Weights of a small transformer language model.
Size: width 256, MLP 1280 tanh GELU.
Architecture: LayerNorm before each block, learned positions, biases, tied embeddings.
Training: 1125M tokens, 4292 steps.
Each number is 128 + 32 x the weight over its row's rms, rounded and kept within 0 to 255. Layers, rows and columns count from 0. The size above them is the row's rms in percent of the matrix's.

# layer 15 MLP down, 256x1280, rms 0.226, rows 164-217, columns 640-767
size [ 97 105 102 102 106  99  99  94 102 100 103 104 103  96 105 103 101 101  99 100  96  98 100  95 100 101  96 102 107 101  98 101 103 101 100 100 100  94 102  97 100  94 101  96  98  97  98 102 102 100  95  95  99 100]
[[114 146 111 122  80 133 154 179 138 154 118 139 134  97 120 172 114 147  89 108 150 113 104 117 114  75 163 131  63 117 161 102 100 104 162 116 153 116 200 144 147  68  76 101 118  96 119 171 109 138 119 151 151 135  19 132 119  99 148 119 143 135  63 128 133 102  90 111  97 130  92  78 136 121 142 170 145 151 118  87 188 136 142  86  64 110 155 112 150 153  88 127 139 114 141 148  97  82 125 183 176  56 115  58 136 115 109  93 133 109 133 170 176 156 147 165 101 133  98 100 138 109 124 143 128 152 185  98]
 [105  98  97 149 152 109 113 150 101 170 144 101 139 102 111 119  73 120 140 154 149  93 142  74 116 154 147 147 209 126  98  98 183 133 158 120 125  86 147 126 129  83 120 153 134 121 171 148 119  70 135 115 131  85 149 153 180 157 131 167 127 127 190 137 144 122 163 149  87 103 176 200  78 120 162 120 102 125 101 161 119 117  83 111 150 121  80 124 134 104 133 175  94 140 134 148 147 123  89 109 123 126 117 143  80 234  93 171 142  84 143 124  60 104 135 113  86 146 154  92 123 107 110 130 144 118  99 167]
 [ 98 170  83  80 130 134  82 174 141 130 139  89 123 135  88 108  72  64 141 158  69 153 139 114 131 116  81 128 154 133  96 118 175 142 123 114 128 142  98 111 163 133  87 102 173 189 188  63 154  96 105 102  81 114 163  98  52 232 161 140  75  77 130 145 139 121 139 166 132 149  98  94 144 192 118 121 125 179 121 234 155  69 111  68 165 180  96 150 148 138 110 167 183 159 157 121 141 163 134 116 122 104 123 151 115  34 118 115 141 113 113 138 133 125 174 151 117 141 165  90 132 126 154 175 136 120 148 104]
 [131 164  90 173 111  95 141 104  87 120 100 160 155 166 126 161 192 100 171 159 119 127 133 144 118 140 106 155 147 117  62 128 134 161  96 131 118  91  81 105  97 136 114 150 126 127 169 137 103 135  81 147 158 101 123  89 154  95  93  81 152 123 114 145 111 179 197 150  98 144 181 229 142 150  95  83  92 148 125  79 135 139  84 181 187 184 132 130 125 122  87 152 170 112  89 141  62 147 121 148 171 146 109  87 173 127 117 144 115 107 148  82 170 117 140 148 114 138 172 169  87 181 101 106 147 194 148 122]
 [125 100 158 118 148 130 145 119 114 123 157 125 125 116 106 146 142 143 138 112 100 117 106 100 132 126 102 147 138 131 173  91 110 125  92 106 111 108 108 126 120 127 168 159 145  79 152  89 136 101  84 109  78  69 109  92  78 203  85 107 189 136 134  97 149 143  88  95 118 142 143 150 129 145  89 108 115 113  91  88 110  78  75 138 126 137  94 122  84 112  50 101 157  87 116 121 127 128  90  99 131 131 101 107 134 109 136 105 135 122 118 135 152 108 145  36 129  85 152 125 110 132  97 126 118 118 130 135]
 [ 75 153 111 146 122  76 121 128 136 139 150 152 193  91 118 146 167 115 109 215 165 133 150 134 178 152  93 116 122 112 185 133 144 128 106 141 175 133 136 130  64 101 132 127 138 109 168 138 119 142 128  96 166 143  99  79 110 148 139 162 142 137 156 131 167  98 151 127 130 141 155 101 132 136 156 175 176  69 139  85 146 102 174 140 143 134 163 105 157  67 123 136 145 126 135  91  96 107  85 112 150 167 135 111  46 161 113 133 156 116 245  72  91 132 220 157 130  55 103 160 105 170 132 130 131 118  94 100]
 [125 132 110 119 170 153 111 153 149 126 113 134 142  77 189  43  93  51 118 158  83 148 121 143 183 138 103 140 153  88 129 146  94 127 124  87  69 160 196  88  86  97 110 109 152 158 166  88 134  56 112 206 126 114 106 156  83  87 130 170 123 112  92 186 160 104 114 172 134 170 111  87 143 139 108 121  83 118 135  94  75 130 194 135 123 203  62  94 119  97  95 165 163 143 144  70 151  78 102  79 103 106 117 117 134 121 189 134 129 142 126 162  97 133 140 163  97  45 155 171 160 140 104 119  92 160  26 143]
 [160 170 102 164 150  84  94 133 132 110 137 105 121 160 164 108  80 137 142 112 127 138  97 176 102 133 179 125 149 203 198 150  91 132 129 102 163 118 159 147  64 205 165  84 169  91 114 136 110 124  78  73 112 103 120 100 207 119 123 156 168  81 122 119 137  89 111 105 143 183 163 116  85 127 137 148 116 137 129  68 107 162  74 140 137  89 102 106  82 111  93 134 148 128 124  72 142 130 106 124  87 164 110 123 138 149 107 180 152 144 156 140 138 153  53 156 157 119 146 217 100 156 133 183 134 114 119 146]
 [118 123 144 131 114 136 127 122 146 172 150 123 145 111 163  93 127 173 147  39 133 135 106  90 144  98  87 116 175 122 146 128 173 150 164 142 139 133 108  60 132 160 136 137  97 226 186 127 102  86  73 153 123 141 155 138 139 166 120 123 127 103 186 184 107 100  96 118 166  95 145 194  76  97 154 193 104 152 121  74 115  97 119 151  47 140 135 154 151 170 135 183 186 136  78  96 150 166 200 102 124 146 163 136 139 157  86 179 102 126 176 103 119  31 142 141 102 135  75 146 136 186  91 129 158 163 165 100]
 [131 111 145 143 129  89  62 112 103 121 144 122  90 103 117 117 138 134 111  72  83 115 111 119 166 111 135 102 139 132 131 177 154 127 149 119 126 156  85 123 140 119  90 157 122 157 151 152  93 157 150  50 134 119  82 133 128 101 161 148 123  93 175 140  84 135 133 140 130  75 115 122 122 177 115 117  84  81 128 137  79 155 193 103  68 139  91 117 176 136 176 164 117 134 126 114 112 100 170  51 118 121 204  63 159 128 154  97 161 162 110 130 119 115 188 154 170 159  75 118 130 156 114  50 159  70  63 159]
 [106 121 119  67 163 129 108 149 107 150 120 132  66 105 184 154  73 101 163 172 116 167 118 102  98 172 147 112 123 131  99 142  89 117 108 125  91  89 164 206 147 146 131 166 167  71 178 113 154 133  99 107 127 149 111  94 123 165 129 152 158  95 160 144 134  86 151 147 118 167 167 179 178 116  98  87 159 169 122 161 144  92 158 148  89  91 211  67 120  93 200 155  90 135 149  95 101 145 105  50 100  95  91 119 110  75 138  92 166 168 195 145 116  76 120 126 118 126 128 131 132 111 124 128 127 114 178 155]
 [144 140 147 162 120 153 137 124 112 135 180 155 136 131 124 156 178 112 106 140 108 111 113 166 139 124 131  98 122  85  78 103  85 118 104 124 115 151 106 126 117  90  77 148 165 164 113 142  54 133 148  63 147 116 203 133 133 171 138 132 156  86 122 156 117 152 133 159 103  98  85 207 126  71 137  93  77 136 160 125 153 170 131 149 169 129  80 129 133 135 170  88 185 105 105  78 158 129  93 104 116 116 124  83 161 141 157  76 135  69 110 145 105 156  72 151 106  64 108 194 117 210 117 148 161 156 167 193]
 [120 125 186  89 140 169 162 116 153 139 136  97 118  71 140 152 149 111 132 152 140 103 108 169 137 106 165 106 106 158 189 135  74 173 124 106 125  36 120 162 149  33  66 163 147 159 145 155 105 132 158 147 113 131  96 143  81 187 111 121  74 162 159 112  74 196 105  72 127 148 111 107 127 139 153  88 138 170  99 155 128 121 111 116 161  85 107 110 101 162 125  82 140  83 154 143 131  96 160 173  56 114 127 104 142 148 155 120 117 150 133 140 215 180  88 121  88 143 102 122  85 181 131 127 159  90  92 130]
 [137 104 119 139 149 110 161 147 122  75 146 147 135 149 128 145 165 101  61 189 157 103 134  72  84 157 110 126 162 120 153 126  86  81 129 136  74  85  83 125 120 146 156 154 180  64 149 148 160 116 101  86 147 140 141  80 124 111 137 127 134 151 100  97 149  73 188  78 143 160  91 112  99 104 128 150 141  49 124 116 150 121 139 160 111 150 136  73 131 166 129 141 117 162  97 124 110  94  98 150 108 159 137  94 148 154  66 111 142 114 140 135  99 171  82 115 138 112 130 165 158  87 181 119 161 149 150 103]
 [153 123 166 106  64 136 129  95 133 125 101 114 102 117 115 184 151 134 144 145 116 149  88 169 175 125 109 146 159 105 186 127 115 192 111 143 138 102 136  97 140  82 125 148 120 144 139 194 157 153  65 101  85 122 110 110 170 108 140 168 183 107  92 156 122 156 119 121 137 138 117 108 186 133 156 109 117 106 135  52 130 142 145  85 110 148 121 170  79 113 179  79 112 140 136 136 135  92 123  96 151 122 145 114 102 153 172 174 119 127 150 132 153  66  91 153 135  74 102 152 146 135 144 157  97 136 129 100]
 [171 192 106  79  74 108 131  95 129 141 154 111  60  86 125 150 159 115 128 130 162 124 183  93 136 111 159 173 209 116 163  79 127  80 152  82  97 142  75  94 144  77 100  74 165 125 132 144 127 100 123 108 115 124 174 148  82 144 129 150 116 164  79  61 116 178  99 130 155 130 110 103 136 176 134 157 105 106 114 147 163 136 159 163 130 116 134 102 155 112 150 135  93 165 151 116 171  33 144 110 154 151 150 123 146 153  88 153  84 128 114 105 137 139 103  71 165 134 117 122 136 143 128 155 163 169 110  98]
 [195 116  95 103 133 126 126 155 158 129 194 116 162  81 134 124 174 113 145 104 146  88  98  63  74 116 165 171  81 106  77 140 153 102 175 136 129 100  81 203 108 139 145 101 163 109 137 112 109 109 119  71 144 129 106 121 129 157 148 141 158 163 172 129 126 178 111 165 137 134 100 164 120 174 114 141 128 142 138 126 197 103 211 155 107  90 120 129 140 137  71 145 133 123 106 167 149 111 116 116 145 102 113 164 193 137 131  66 127 141 124 192 131 108 120 114  71  91 123 121 130 170 152 159 127  95 125 169]
 [169 177 175  63 133 160 146 180 117 105 146 213  97 150 150 188 102  80 140 152 133 177  77 123 172 116 161 141 142 114 125 118 188 160 126 173 114 127  84 165  36 143 141 134 143 115 178 140 188  78 162  70  99 121  86 101 131 140 137  90 124 138 180 215 176 123 130 171 133 124 111 148  79 118 142 130  83  84 124 110 144 136 128 129 161 114 122 149 163 150 140 170 164 130 146 188 164  55 127  68 145 125 145 150 110 179 138 166 156  66  90 108  45 118 110 116 138 147 188  79 150 117 141  82 132 108 141 130]
 [113  69 109 111 130 133 103 191  88 114 164 122 217 145 133 109 176 107 143 125 107  96  78  79  93 127  86 127  60 171 137 140 150 108 155 108 154 138  87 143 163  81 144 128 155 149 138 137 121 121 113 135 107  84 147  90  60  79 140  98  96 103 186 123 108 113  84 161 102 136  67 191  38 150 154 145 103 168 122  87  81  99  98 155  95 129 122 162 109 143 114 158 165 125 181  73 150 128 150 160  84 127  96 119 105 143  59 200 111  98 128 150 118 147 154 153  94 104  97 134 150 174 163 126 149  86 161  89]
 [ 72 156 123 158 125 135 137 152 137 156 117  74 144  78 120  91 121 115 162 114 116 150  94  99 128  73 136 165 101 104 125  84 140  85 115 142 237 148 133  95 156 156 136 115 167 143 145 155 124 100 154 131 106 127 112 164  71  77 103 128 117  81 113 133 150 140 144 120 129 131 105  15  83 126 134 118 107 102 145 166 174 164 133 119 140 196 112 132 116 105 123 133 111 110 103 111 120 146 102 162 122 131 143 115 194 111 127 153 121 172 125 132 126 163 101 167 145 150 106 121  86 129 140 143 130 122 102 114]
 [ 60 102 155  83 102 142 110 113 144 126 135 111 156 101 152 144  87 124 124 158 111  78 125  80 140 131 115 138 113 119 147 115 159 100 130 186 130 178 138 101 143 116 106 107 137 127 111 138 134  86 128 119 152 185  98 169  51  96 129  99  62 122 127 116 120 149 141 125 124 108 107 168 197 176  46 132 143 133 147 157 140 147  93  84 115 124  89 143 140 187 124  78 161 106 126 197  92 122 157 126 127 131 152 102  89 146 208 138 100  97  63  73 173  93  99 119 167 112 120 107  99 128 101 154 130 137 126 169]
 [113  74 207 110 100 114 100 170 101  73  97 129 152 119 134 117  70 165 118  88 175 149  85 102 136 131 142 150 133  80 149  94  71 130 118 165  85 165 171  58  85 109 178  93 103 121  98 134 107 111  98  80 117 183 119  91 110 146 110 122  46  84 173 118 115 131 163 129 133  84 126 157  50 111 110 119  91 146 119  76 153  87  87 116 143 122  95 140 160 116 120 152 138 115 111  79 136 137 164 187 111  81 147 125 145  93 184  98 155 132 138 125 158  76 189 144 174 130 107 131 139 109 143 146 160 123 137 145]
 [149 125 107 110  84 133  98 138  99 130 116 166 121  89 131 160  92  81 215 177 163 118 130  87  55 128  77 135 144 162 141 130 129 117 117  96 142  95 110 140 131 203 139 131 190  87 147 101 152  94 142  92 129 110  76  85 139 136 103 100 114 133 149 129 111  52 117 114 100 179 122 156  88 132 200 112  92 107 149 132  85 134 106 135  85 132 102  86 154 155 100 176  94  95 112 154 173 139 136  24 140 149 108  94 101 138 129 171 147  90  48 196 133 134  79 161  57 100 125 111 136 152 114 145 184 129 123 128]
 [ 97 200 184  99  87 110 118 127 150 104 121 110 172 131 139 185 158 137 158  85  64 157 103 112 124 144 110 139 118 146 162 126 120 165 116 101 134  81  88 153 164  90 111 122  98  91 157 113 145 132 115 138  98 158 128 156 101  89 118 109 131 108 137 157 155 102 115  75 108 116 128  80 152 140 156 180  61 166 108 121 149 172 107 116 144 143 178 166 135 146 143 155 141 116 130 135 163 116 107 160  68  87 172 105 146 120 116 147 177  89  59 171 126 155 109 149 125 136  98 135 134 139  94 123 163 207 179 101]
 [124 159  96 175 137 126 141 102  79 127 208 206 206 154 123 188 116 147 160  85 172 148 145 147 107 194 157 125 110 143 113 115 113 183 170 192 128 101 137 125 132 161  99 132 120 181 110 147 146  72 150  84  74 158 130 131 125 165 121 150 118  89 133 128 167 127  63 122 126 108 143 146 178 176 136 112  93 174 121 119 139 149 155 104  77 148 161 141 170 143 161 157 164 134 164  92 128  89 100 169 177 115 151 123 101  76 127 163 203 142 129 100  56  38 164 129 105 162 134 150 114 108 133 118 123  54  74  63]
 [108 160 123 129 143 105 133 151 151 114 196 108 174 149 139  91 120 147 220 147 145 107 155  86  94 159 102 110  88 107 117 113 150 119 115 161 143 155 104 173 144 125 134 130 127 134 100  93 131 167  96 141 158 149  78 166 110 182 120 107 113 185  91 135 115 174 121 126 147 228 122 108 131 109 114 138 120 110 135  89 158 106 109 198 152  74 113  85 159 102 145 134  90 122 103  92 143 172 144 129 102 117 163 123 162 112 170 124  79  81 110  85 145 120 129 125 136 157 132 101 149 108 140 179 106 144 148 117]
 [142 137 126 132 145 112 142 164 153 154 136 122  95 126 137 106  66 146 128 178 104 113 178 134 107 133 147 128  67  97 119  94 122 178 118  69 127 101 162 133 122 160 131 144 146  95 134  99  93  93 106 213 116 165 120 195 216 163 151 116 143 174 148 140 135 153  94 130 141 127 121  91 136 149 183  27 191  80 185 171 121 101  91  86 115 131 113 116 160  81 144 140 135 145 133 128 123 120 149 128 140  56  98 161 110 102  94 161 140 199 173 146 144 156 107 120  66 110 184 128 152 112 122 167  99 100  98  92]
 [147 140  92 110 161 140 117 111 136  91  95 123 187 155 131 121 121 169 159 113 114 165 173 151 139 107 104 130 132 151 116 168 109 111 109 107 148 121 129 139 140 159 148 128 197 141 127 153  97 106  93 150 132 111 125  98 171 160  98 109 140 113 129 164 115  73  97 118 113  82 107  53 152 129 127  76 128 108 141 135 116  82 116 107 154 121 176 152 139  94 144 117 140 141 133  80 137 141  75 154 179 122 148 151 152 166 165  99 107 124 168 120 137 124 129 113 129  97 134 135 122 119 116 126 111 162  65 135]
 [ 98 117 117  92 144 156 113 105 115 151 167 137 196 130 168 120  63 107 213 151 170 115 148 154 140  97 138 166 105 142  98  87 124 124 143 138 101 107 120 128 134 202  89 133 166 166 135 147  94 160 148  87  45 108 183 129 114 157 115 133 146 162 171 166 144 113 129  92 114 128 124 153 144 148 135 149 143 168 111 141 136 127 129 179 103 107 108 121 134 104 108 131 121 146 138 135 141 133 165  38 168 119 122 136 172 117 128 101 111 129 129 131 125 113 153  81 166 131 180  77 138 110 120 145 158 162 165 146]
 [165 105 145 149 140 100 131 132  87 121 137 151 140 150 159 127 176  70 117 144 196 163 129 164 100 149 181  88 117 158 132 105 105 176 163  81 161 138 127 122 144 114 151 144 150 191 130 104 148 118 169 128  76 146 157 114 189 117 111 151 142  49 129 187 147 126  89 142 142 127 123  81 177 126 123 111  94 181 152  63 140 130 111 135 107 126 151 112 115 165  93 127 121 120 123 173 116 187 159  74 100  82 142 132 166 128 193 185 102 142  79  88 115 166 156 103 135 109 126 130 129  94 129 117 164 129  98  68]
 [130 184 138 120 131 124 114 105 119 148 149 178 201  95 106 157 185 125 197 130 137 155 105 176 149  96 137 128 140 141 130 130 153 105 204 150 170 124 106  78 117 127  78 106 122  74  58  84  84 186 114  89  79 138 112 106 178 120 180 112 124  69  82  90 123  97 120 117 112 102 125 138 176 122 139 111  65 175 126 110  94 131 154 165  96 115 198 153 102 165 122 199 176 144 129  52 152 112 101 127 153 112 140 139 137  94 161 200 164 215 145 120 126 146 175  93 169 152 107 180 153  96 154  89 157 103 127 155]
 [154 106 143 180  95 140 116  50  82 165 156 122 137  97 121 154 100 127 163 117 155 119  94 160  98 134  96 121 152 100 152 116 118  67 121 135 163 102  99  80 178  82 175 100 206  82  76  90 110  92 121 154 106 114 107 178  88 114 129 108 100 112 160 113  99 149  86 141 155 183 170 118 167  84 118 146 171 253 134 155 126 107 190 155 127 152  90 178 150 124 122 128 159 130 117 117 151 110 183  74 117 148 131 110 155 129 138 155 141 111  86 146  71  90 140  80 102 105 110 112 113  98 116 102 147 184 146 147]
 [ 61 141 122 171 105  75 108 130 113 113 153  80 119 141 179 141 141  78 117 172  94  82 124 117 182 148 121 150 110 154  63 158 127 118 131 152 100 109 164 110  96  96  76 116 159  90 169 147 129  84  95 188 136 176 129 102 146 159 125 107 103  49 189 132 152 148  88 135 133 106 105  72 176 155 142 212 158  98 114 156 121 105  91 140 103 113  93 122 167 169 141 165  84 144 114 147 118 145 149 134 116 177  90 121 140 139 160 136 124  75  70 198 154 113  89 133 153 123 113 183 116 147  92 124  98 148 151 147]
 [165 136 110 122 125 100 131 112  95 110 151 169  87 146 103 145 107 140 116 174 153 180 123  94 145 105 126  52 136  56 192 161 131 178 111  97 156 101 137  68 163 148 100  83 137 134 148 137  91  88 166 155 137  56 108 144 137  98 102 110 146 130 135 130  89 156 203  89 136 133 154 147 114  82 117 133 138 147 137 102 118 124 190 108 120 138 141 165 154 125  86 141 120 112 146 119 100 129  58 171 128 140 105 127 144  67 120 165 156 126 114  68 122 147  95  68  53 129 105 123 109 112 115 144 133 117 118 136]
 [132 163 103 128 124 109 139 107 168  73 143 154 104 111 173 162 141 145 130 142 116 149 134 121 135 148 139  85 141 166 119 116 134 180 132 107 143 189 143 165 127 103 155 136 130 134  87 181 120 154 167 133 148 108 170 137 141 113  95 149 176 111 145 115 145 185 156  65 128 162  97 133 104 110 157 125 130  93 109  38 113 116 162 194  64 164 160 134 121  80 129 122 143 101 126 116 154 113 141 235 130  57 164 138 117  89 118 180 143 152  83 132  86 174 200 135 113  88 104  93 140 150 134  83 103  81 116 152]
 [129 118 199 157 220 113 163 173 159 164 127 132 147 144 106 130 111 138 182 212 139 129  97  80 107 125  65 112 162 174 152 150  87 135 176 151 100 128  88 107 138 113 135 114 157 113 116 143 125 117 109 178 148 164 163 187  76 156 141  94 140 123 171 137  88  80 128 128 143  90 104 178 127 127  80 135 132 117 125 127  99 174 142  97 150  82  84 154 155 140 153 124 127 141 129 118 188  97 134 151 115 151 126 136  68 167 103 166 153 120 102  85 138 157 143 114  92 200 192 107 147 122 132  78 158  68 191 133]
 [135 165 136 142 145 127 150 172  72  68 155 153 160 133 102 149 178 157 172 178 158  80 189 116 110 137 125  94 134 102 125 138 155 131 164 118 104 138 142 162 141 141 157  98 147 201 136 151 193 127 148 164 144 150  89 142 141  65 146  92 108 161 151 102 116  84 121  97 137 110 153  81  79 136 132 137 168 127 159 100 126 153 139 157 110 103 126  88 161 102  99 118 168 136 164 111 127  83  92 177  59 109 147 133  83 178  97  88 148  92 148 113 144  85 122 123 113  69 117  54 164  88 138 132 124 175  91  87]
 [121 186 111 140 137 133 168 149 103 135 125 166 165 139 170 142  56  73  40  92 113 108 158 119 111 156 142 131 174  97 144  91 155 152 110 119 125 116 138  62 142  77 131  93 131 165 143 128  83 110 170 100 112 124 125 116 145 118 159 111 150 110 133 190 150 121 130 144 145 106 131 134 102 165 125 143  53 133 169  64 152 133 158 169 108 104  89 142 132 124 145 138 154 112 119 126 149 215 105  60 138 107 126 111 128 112 134 162 165  89  91 124 152 105 154 124  91 170 163 152 140 189 124 114 123 132  75 144]
 [ 90  38 129 151 195 168  95 108 153 147 102 130  85 135 190  85 161  99 195 153 119 171 162 128  74  62  57 170 134 167 122 117 163 122 132 134 145 116 151  88 118 121 169 136  80 110 133 128 158  92 113 161 110 153 108 159 145 219 129 115 137 198 187 143 115 109  83  99 128 108 134 131  93  75  78  90 126 125 165  94 176 111 121 174 104  82 190 134 104 161 177 167 138 148 118  84  97 184 173 128 122 136 118 128 116 141 102 100 145 102  66  76 167 167  73  82 125 133 140 157 165  88 142 121 158 114 182 150]
 [203 192 142 190 148 133  96 159 104 108 122  56 140 175 103  59 169 153 154 138 116 112  75 177 142 121 186 165  86 144 172 123 123 128 139 101 125 113 104 145 117 123 153 160 129  94 148 102 123 168 118 130 178 144 131 118 114 127 116 124 121 134  87 171 116 131 189 148 177 126 163 112 101 128 166  92 128 177 134  96  90 176 156 131 126 151 143 106 135  64 200 147 151 148 126 173  92 107 107 107  76  33 119 142 106 113 111 174 168 103 161 106 146 123  95  62 141 117 104 109 156 118 127 107 100  85 151 143]
 [177 124  31 105  92  86 159 131 168 112 151 123 140 144 165 142 123 148 143 136 113 169  81 165  98  91 167 100 147  87  49 117 115 127 126 163 125 190 152 195 128 139 158 158 129 159 125 135  64 122 145 137  93 116 155 152  56 141 148  87 153  98  74 147 150  67  95 150 109  90 151 106 156 154 125 143 122 126 142 148 142 132 146 160 107  99 191 137 127 103 122 126 104 126  79 115 139 153 102 137  60 121 133 139 178 103 161 107  60 111 155  41 121 133  83 135 151 105  75  79 101  94  86 122 145  56  80 154]
 [147 183  85 126 157 179 141 105 120 101 156 112  65 106 143 160  83 112 201 164 155 128 150 113  87 138 179 136 177  51  86 156 110 176 145 121 119 173 112 141  89 127 117 111 126 145 179 128 109  86 116 104 138 166 142 118 123 127 155 152  73 128 145 154 166  55 135 164 140 172 133 102 213 153  95 120  89 149 124 184 138 112 128 118 175 132 136 116  98 139 122 127 138 120 146  98 131 168 130 141  98 110 129 105 133  95 117  97   0 133  96  66 147 175 129 129 179 129 102 135 115 146 133  79 139 164 130 155]
 [134 134 126  82 101 116 133 157 199  91 150 176 133 163 122 140  93 155 116 147 103  99 143  97 165 167 117  95 154 161 147 142 181 103 139 107  78 123  92 164 137 104 127 122 135 102 204 187 119 108 111 111  63  82 182 108 166 147 175 187  76 137  85 160 100  82 150  85 134 140 105 144 175 164 126  84 101 126 112 145 182 126 106 180 170 112 122 137 144  67 114 134 189 123 162 111 162 150 105 152 129 138 142 152 155  71 103 107 141  90 130 138 110 101 118  73  72 159 158 108 119  84 117 111 118 124 118  81]
 [ 58  96 171  92 130 113 124  82 106  85 154 172 102 113 155 149 126 129 173 167  66 122 138 173 100 131 108  96 152  89 128 133 126 190 160 117 147 122 106 115 136 116 110 100 148  84 142 104 106 120 108 146 119 118 137 143 178 119 152 137 142 134 180 110 156 104 135 151 122 127 136 141 165 139 110  98 127 170 136 112 157  88 148 102 117 151 235 200 120  86 194 161 158 148 130 103 112 114  98 141 141 160 117 132 142 131 114 180 177 158 116 105 170 117  93 165 124  95 163 105 145  98 136 134 145 166 204  90]
 [141 104 102 132 136 142 137  86 135  92 123 121 140 160 184 157  62 127 108 116  92 147 156  91  94 156 187 125 182 164 122 108 128 101 119 151 165 105 140 140  92 134 158 142 155 139  66 139 153  54 170 130  64 149 110  87 204  96 138  92 215 101 102 144 167  49 186 127 145 104 173 132 152  68 175 167 123 120 115 133 173  59 106 112  88 160  69 126 128 171  80 145 145 142  99 166 165  97 201  78 126 112 137 124 134 125 141 148 157 178 123 125 134 118   0 148 142 128 140 152 152 109 168 104 157 193 176 140]
 [172 123 143 129 139 138 167 104 117 138  82 108 138 113 116  88  43  76  90  91 161 118 170 173 176  92 105 155 112  97 124 170 130 138 115 151 106 160 156 151 102 186 102 135 131 112 135 163  60 134 142 117 156  79  89 142 151 155 121  79 128  72 171 102 188 143 131  83 154 109 143 183  85 142 133 142 111  82 118 140 109 154  51 103 138 131 102 122  88 107 119 162 123 133 101  96 160 127 160 130  41 118 133 131 136 157 116 223 152 153 134 123 149 129 147 156 139 146 141 140 141 115  95 166 164 124 145  85]
 [ 75 129 109 116 104 114 111 119 150 102 148 154 144 120  55 118 107 124 103 149  86 114  97 162  89  80 131 124 113 121 137 169 110 113  59  90 131  93  94 151 103 137 113 129 190 135 170  88  89  93 175 143 139 107 160 149 176 183 125 125 119 162 133  77 162 124 163 104  91  91 124 146  97 186 115 144 173 145 138 155  98 119 109 186 134 129 110 109 141 104 145 118  72 159 137  57 139 117 128 104 159 227 114  89 111 146 123 124 110 141 118 119 119 123 164 161 145 163  99 139  96 144 109 119 104 150 155 123]
 [ 68  98 129 159 164 142 110 136  94 153 105 151 139 139  83  90 118 102 142 146  86 160 137 127 121 112 135 172 121 126 157 125 183 102 191 109 136 162 169 195  72 127 121 149 109 128 103 156 114  77 105  90 149 157 137 128  54  85 107 129  90  52 115 141 173  85  72 164 101 135 118 104 193  98 102 148  69 107 138 117  97 113 160 144 126 167 109 134  88 140 120 148  92 124 139 134  90  90  81 111 150 140 129 137 144 121  91 112 180 107 156 138  81 120 138 130 109 205 171 157 127 110 121 171 137 170 128 146]
 [114 161 134 128 118 117 134 119 151 107 128 152 105  94 123 131 108 124 194 138 111 117 128 120 121 132 106  89  75 152  60 160 125 144 124 116 133  82 140 121 126 145 129  64 169 146 176 121 115 121 112 136 181 135  38 137  69  93 116 137 113 141 120 139 106  83 158  96 115 133 155 178 111 132 133  88  95  74  89  79 148 108 173 192  81 125 152 155  85 134 151 153 123  85 133 182 108 142 107 144 166  94 106 124  98 133 159 139  93 128  82 168 104 111 132 101 124 105 107 144 151 125  93 127 102 101  99  92]
 [ 86 106 201 170 125 110 158  91 107 160 143 112 112  86  57 105 147 108 135  44 174  92 106 153  88 182 153 124 197 212 121 146  95 161 148 142 128 187 183 136  83 167 104 118 100 114 162  87 132 113  90 173 141 114 137 125  96 107 147 126 103 120 115 127 160 136 136 115 146 114 122 167 146 158 118 183 121 118 127 106 115 124 101 124 114 118 207 168 138 148 136 130 163 140 113 146 141 128 129 148 165 156 102 122 129 118 121 133 103 102 135 111  83 126 125 134 106 121 101 138 136 120 125 166 124 117 111 153]
 [145 124  50 115 142 135 185 129 123 133 109  83 145  79 169 100  92 135  63 177  96 118 131 100 146 125 151 163 104  88 112 122 120 167 120 131 148 121 142 154 107  91  51  93 195 113 156 129 203  95 114 161 135 102 148 159 105 123 140 102 119  93 143 146 180 140 117 121 132 139 116 130 166 121 159  99 144 129 113  93 162 121 154  88 116 149 165 169 107 161 117 141 169 123 114 166  61  99  93 147 122 142  82 108 106 134 101 143  87 184 147 139 122 152 190 151 111 184 121 126 163 178 150  89  87 172 132 148]
 [ 99 123 128 157 106 116 166 109 125 150 122 138  75 140 129 176 144 136 123 103 145 130 208 161 115  86 105 167 173  61 141 134 177 108 118 126 100 169 119 198 189  98 130 118 129  97 198  82  68 137 130 123 204 178 171 160 171 161 121 156 145 152 170 127  89 143 130 105 119 182 138  92 110 112 161 119  98 113 106 155 142  96 120  94 146  98  93 137 117 165  88 107 185 131 137 121 130  99  62 130 129 138 175 111 170 102 132 155 164 126 152  96 170 175  96 164 152 172 103 125 129 131 117  58 147 159 178 154]
 [161 118 123 163 128 120 171 130 105 128 129 143 150 142 130  90 104 141 185 129 107 127 145  70 162 110 132 102 125 151  73 107 141 103 191 129 132 142 137  64 141 151  78 128 146 154 124 140  69 148 100 155 126 115 170 131 122 205 133 166 100  92 147  55 200 158 115 120 114  93 113  83 168 119 117 107 141  91 143 156 164 127 163 163  99 146 161 145 178  75 170 120 121 123 138 217 117 134 120 133  97 189 158  81  82 135 157 137  94 169 148 176 176  64  76 126 136  62 149 224 138 105 126 154 124  90  79 105]
 [ 77 169 135 145  55 129 142  76 159 129  89 109 125 136 166 107 168 188 145  89 162 162 159  75  88 120  96  65 122 104 126 143  84 120 148 145 190 158 200 139 118  89 120 131 139 116 160 118 125 110 108 162 176 100 109 114  58 192 132 121 111 117 142 149 133  69 121 115 113 127 132 165 114 118 104 127 180  90 128 132  83 127  56  85 185  94 105 112 154 118 167 151 138 108 147 130  93 204 132 204 150  89 118 142 172 165  94 113 158 173 136 127 129 116 130 139  98  99 123 128 128  89  91 176 109 116 185  98]]